config = dict(
    rope_fraction=1.0,
    attn_scale=0.125,
    bias='none',
    init_std_up=0.0476,
    schedule='wsd',
    dataset='wikipedia_en',
)
Each number is 128 + 24 x the weight over its row's rms, rounded and kept within 0 to 255. Layers, rows and columns count from 0. Numbers have three digits each. The size before them is the row's rms in percent of the matrix's.

# layer 10 MLP down (transposed), 640x160, rms 0.298, rows 622-639, columns 0-159
086:152177084139091135150123157123071103119128154106136114166124134127109112097122113103112138147142072124161113078146129118104098148159132151099102132106157133114133154142174117129137118088123105151142107153114181115128152147122146152107132104115142133138112120159159161155151135139108118119149117128166130145102125138117147089177109143098111124087119111135155114147150151105191112104089135130125095081126133129175097101135107098137093145160104158090179116156092132163143131135140126
098:140119111090100093113138110152131107132062126154163168142097175099123168083154108113133108115111159141130111101095061114148104136137158150141158146135093144110093122117150089169098124137152150132123137111127129102134171112118111112131154119156133107134106127143115142128138141156128182146147178123148111089123124149095080144148117151173087147131142160092133135144075130095117106175135126110153105124140130139161139145123130093134161111118134095175135147138128097120109112138118106
117:119183141144150104152143158082124100123094125159114124175131159119148118095121141160134123147060142124116094089114115126093067147115131104102156128134116148106114149134157127129162085171095123122083128151149105098105167149133130155136149149119112119129135157103158157140135102147121149171156138097124136106104150112172102138130132146126160128097158072152136151088087093117152127155125128112153105110111138096129147170096133119125118112155131174170134137116145106147105136106122119
098:095114083117141120125131139191156156134119128120160134131065147150136110111122109099138116094097140105130091162136168097141116156152125154129137147107123139122134119126109127151136092115146128103144125122103105143157165130085116180142100127115093138152146096111146117112157127116114081133117130161152113145115118107115088098126103148126111127156071106130129125142125091085109115090153164164101169128074107145136176159154149145114128139096146138112090134082117136086162144099101096
106:105104129130133139145151073078089143087134140154115096090147092135147072093102137111090092110132175084154113136105118154141143130132143142141111100160154155141120078141122138177124134137107137127106074077081134132092128132119114169137126142134158141155147132137154079144144113146175148141131094121101129094156147125104161115154146112145119108143117157137149167134142111136155125127140096150154180118133118106055107145136109117101114136132123135127106128119156101108132125144117141
099:119161100136069108112140118146149146133146133161147114133112109115107134151172106152153128102133131165124069174114160118102174113098130110147105134143175178137135100099117135134157143099140165146154137113093150111130144142128104142131139096097153167110114125103155136109134106081110081132136110145124133109116147110124128149072119130129139130136103079169146143191126130096089124122129123134136182152116176109102131151131168150099167139177129085120146116102127102138152131124132122
089:153143128138112136082133143116105134172118117152116101139124132140118088135136087088096179140111109089130141117111151148112115124113140105123098140188129156123092151166125152179128124094165141109151088127138082120103122089096132123154139138080122116110112097124138123138150144110137197098177117132108112163142126135128140127125152172140104123116122159140094128153137091109129112116141080163107088081100117099135124102156130108114171149116076154129126131147132176126120113131159109
119:151088091124112139114146170098145164065099149120097151086100100145144118131104118120088135129122094132126157139124093153108111117149133154162162170117134117127161131116117114118117145104151139134129149139185137177130128171121108136156161093136119142135094095125089089063131109123097110134182134163082068127123103124118104110155137147125130118082131153142104156087098145150130136140153138087130107137127117135116118141143068123137096140133114126112123134152109098146155107127122118
093:148114093095120143104163131137148162139129129093134139130145134118155127109129110165129142118143129117138160119192053191131131118146113128133138160134140133154130184105099116143155145143129168120106097126138101116140134121125101168151143105137150170143155145175159084112124091166124079146102137114139155143135100087154115117126151110127095101136159139129125133121138144112112116124162133147182166083098117080138145124108141098084136140125151107191139142112146148148133114141104103
096:165133130146078163117107130179143106149118103192131097127106126133150120110103132117085097086123137147114133127129107139109127137148116110135079125138125113145123082123177111121102175115125135103161168119119154115143111088159125172128165139108082108152075112130097119149116170151099102165177130120145191111120140089117086161133159104128119120112128146166087145121111148140109115114150131105159150122114127167169169131127134129139146112114106130138148092145133097120142126146135144
093:120108129098119107130149162083106117141105148106122137130120164143135142147141169121129104161127108133119167114098058143111086136126125091112109180124154082119118130129143063127125113160136137115098124126125121144104122130170138122134115108092125101101141124130120143081151120123138095133133126125095061154099137142126103121159102118095129075159140135110131078115109146156118135107125102120100183102139107147131105120154137147156130117125111166080131154102096169099140099077167119
090:134122134139145142103143135124137136125143090144132093154122094161071106125123092118126108063184085094134110172155110150145073126121129108121127168147142114133103151146133144168124092125110128167096134121142106073116138114133132132122110135143092127150168142113119118107131135102122151157123123118109121175157142129119147179116131138129101128111162109153119144118130146160136178133152153104053156110142174139164087100120108107115130138133133128099138124128117122175130168089170149
098:131146152132153116147123159148152156129127120118145157156109145132110085157195163105131123107071132087144136082131168137104123105138153163127116158098108131133106116117099150127116118118139148089114137153181118099117115134126147104144147141082102108111127157127149135158189116153129128149142107125151112127120161186135111130112099152077125132162105162123177101139155153131122164110104129118124068153123140066161173140131146151133093138130145167111123127128121159122099121140140111
099:124129151134109118140121139130115164110178117098137092124175119147134109157115159145128122092109125138140095114127098125120105081105119151140132101146119104123121133184139145126126150129155101117116123134156110159131094112134098132078150133119134148132104110112152134159152161125120124088142137091153107135103144078128133174148124070112114165137120118186130123138107067125135175157193163181115075132099160142134130126110159138117100165134153158139106126102128108094133157105113102
118:109154105115134111114164091112133137126112120129128147107128120160128125139153108153129097131133078180114145113157133168134118094164080126145160145126108133134126116117142121162098134150146149101115116145058112110143140157133131150141162102110129179186111156140145112115160138178136140116108162166123131100151126133111151086138133131069096140162133129104112153125101119084089088159137139141127141182171126144124146124110112104134133123172132134115175075137105117157090157153123118
110:114109116103105112083142124155160118126135135126144121127138158121113139150170102142110154100129110108122175110139099096121137132135184159096119130116118150137141166140193103125133124106119125119175118165132131116125145125115128096118149130115121132127127127147145153154148169116121146157144129070118134137151174100119145134146147105143152141122086178148189152160137125108142117160151109171126075091096131125117141158135131157158153135203133108119086140175139148119156107085118167
095:089173142154123133114113101127158100144153059088110122181105127131142120155162165141108145111168134118112106146117148127114114152080144082132151157123100145164146145145169110140097153115115104140105102116091117093130138133103159116115151123124124152125134131090138071134119132118134103117134106099096155138127154122140148170108139170140109167120122114115125147169080127161066104131097166129105148126110080143095118128150131105151127079134110153136146143142121138122144122114124076
088:106110108114150124115118099097146117090108117107133115080145109158184136123133136119103122153154128127156183106102114146131077121150110140122086104092123136126142098117106123144128154158130142139125115151177166131079161141140114089129118154112103157099110132134131084148122131158102085128164151102113125092158094151082161121162089109123134127176122122134120102133153068129148181106108141144157115141130116123103172110174124135154147145110094152143139121129134128120080084133113129
# layer 10 MLP up, 640x160, rms 0.194, rows 623-639, columns 0-159
106:116141130112110180124139136099147137166153088152092077098131177125110164163097112151132150126164114148127131107104115134102137139179127136125112161087116109166085137128126111120142129132162139171127098126111104147143115102072154144099162125125121132117144092138106148120112173147134192134096119100120105127160108120165158121117131079144165145107149117152128083114130130125112110110136110099112123146174130108081131138103094098093124157155138132170099147131108138089122138120133165
099:169127129106128118134128133172136116146111090124129157088118158106097103132118130098141179121117115133113119168091144124108196141141130132169138141093123093143124152134152152113086088094142139127180107112124162121147111088116149111163119136115110110139141141159161093113094110139164081114158089131130130160114102080127121148104119095158124131136110129132203151109107159107102086133127100134125138156129132119114137129102080147148107136152109132149145133075111128073118148124098128
092:160118103103127162124077136176076146124117149106134086132131144131120096138114107161170121100052154143089116112146115129125103124165135152174147149122147117120107151127117108113138133072137164125144135167159139100108105107100183140125113118114130133122104140111087110160152136110129112112132157138184135147140109148128116131109149146123130110128133086145100176149152145110091132135168155172156132097149116132157144082093139136109078114147136124087112146148101112123147137117136149
096:172134135152112102152107146084130147158078123138080127085095128119150128160104183111165124139113140086121116149137134139124133159135139125134134149156103107106181115171141090103073151178155132135116102102128103157106144098117131111101125124095154149136146111096133101112147096158123180181159144169145160154112190134079140110132137143114143127114138087140131124110137136129104111141128125125126114097114080136148098126118101110165108103117152134150114115134097112148152120095129120
097:142140124145173086095123107148138154159127087152060106149114150139128146095088121135153149152137180123149156093158120155159130118142139113092137144121162128106140091084114136092079154090132130125115120144143149138119095117095122129122086123081163083120116157151129131114113136132125127172148142145126138075138135140135129093156162117130138160140111130141117118113149118134148148143116109133141131092139073141139125139085115077157127128114153164104153177109134082106125112147161092
097:137146072121133121123126114129101145147122145119103149106143080130110142107153091134144109132156152104127050123126105128115138076132120130127145163166098136088111119082181132122119127143132111132151109122140188142175091104145143139117130112162122099116137110142099158099146188083172161138131134133152150173139119151131146113122130121157157157158126112145109092149127128095141143139094110094163137119099095125132132108114134143109134153157135130160164143168152141183134146136145088
110:136150099139123179123121126104163127115133124097110119174090110117116150130108085127124124072125165127129121162155127112059118106090176129125135174158146166134149115125141135111128123128136173130144145137136123144132130159116152099155135133100137150152177107151104133123122104135138144127132118166091135116181122139124091141115169134121135110106079154100103159097177114110151109081142110133094105122162107098157110107170157119115145105164169144156149118134145085089151123143137121
094:138138122138134106118143118130117099139096122151127144154158173092141147135122146164132105108132155154124156151089143123081137148091114141105152120137084138095113121179121171101137080149156112136140107112148152123120096067128099182174125150124129163091159094149131151128143145136117108074131148136187143161110127156130101165098119136123112144138153159144122144115163158092141140132134081136115070124178127134125160122144129152158138126096107166146155138123124154133159123099122110
098:145147109133138131113116164121153133126125096140151123162130175150167133119163121145151142167103092149163108172114095132101142126132111128107167116097147142103143108139131145147121131094102125136121109170084140134115110113183128134169119096124139132117119135145136073159103144136150151126132121167108119124156094127111160118138124163132156166055151095115157108063135162135158150092094157116172137148138141106085128092116160098133098122147130125138121135126132178073141142136145142
104:135132125112132126129087100151149137124136127143138093096127100127124123111082102139120143138131099131161091122156079145135159092151132112158140089109105127119127125109161164143133141113158126195138113117118074115136137125136111151100105138152162150151140114127089137133125107113096072160171131132156108132158090170133167115098133127141118146118073101141144131109119139133123120133148160147121125123099113129120199128092124119157160156159141133079074072131151108130086142157149104
096:142093110091135113160172112128127105127123127116108141150110107106159123159176108159081124126125106095094183133148106127106109118120163071128133150160126078134113102139124103135115114082112098208141139125112154091115125138144106133132120160126109158161182137131125155125106170124184137127111129127129132154089127112145164108113141097137165107092145127110203157109142120125143141143149111132122090122121144129147154124109116150141146119110169132133102111094110093116135102100108122
102:123111100141127156124167130151150115121141115128119149125140122134101124142145130174124132166124135128131156131144106094154113139130115143096100103083131144132157142077127150112129135113085131197097113109104192140145118122116096147137104161103089150099091105160072146133113151132110167131124179162127145105137165116149144108150139112156152089128162133104112140149147111162141124140110125078136155112133154093115143102123107179128109092081135140133099122150100157185147144170138105
107:112112127141088152116108137088119111149118119085120145152112109111110087145140116122108082086148085103136176150157150139141121143171135108098125121123104151128135099150121131106126080121165103125133117147120117129130106144119152145134150126103158148114147133051151122113082085149143124125118136151180123169144097124091120074093134128120126135142157095130164137135102144126143096154132162170095126137145104095107154142122130100142122136107130124073179085119115150112178113091115135
104:167120134144131136102139091188131103121101132120150101115139157129118123148117131144134117144108143155140137135161139118099133162146091140154162161155131122121107129156078139134114129096115113136143119112083146178129154113149089126184132153156096139128136168108144141138100160157112126198129122128115168095101131122159089131132146144130112115110150098099096137139111121137112094142107138089179133155173127164169144136170153094171167131138128136117140090082115127160144092135098156
111:122127074081132141107151129139136125143105076096145135124123108151119068108155122144135135132119154115113153129150140087138133153137154155096077180109097119102133083173124162092083132139148122206097139125114099133171147128154144128139152108121128110135181144128130126170093120116160109139145178094149132118176127102135152120150138128144128149113120133127110144080133145122147084116113124107109104125115111125179121127150144139140140134178149119150156131136111152162169145113145120
101:099123117136137110135095151137131119151159128158114094158102140111144120091109137148116119124120137078119131133123157105130158131121129145113116135137131127112151140123156116166101076109122100139144134099113129128103120062119153128143092085194138141123138149133101152105141133133133161100081107104108102209121128069146101137136145100145108110141125118119114143142181113141088100147151114112155127122188098111180116122146127101120125118156161155153145142105113097124094062135148112
099:158119119122137105148097161158117128153110103139107163149144150098129129139126096129154144112105117123140109145127079174124093143097134070128153122153137132156126139096135126129138165083143102118086138133074128136158116129106108135103102147142138105103130130100129163124134118142154081091139160162136102141134158072117123131139133112134119155140090150143116121132120148171143123135167145115131112109152135118086109154115134140092109120124137091150152128059080124133168216135157158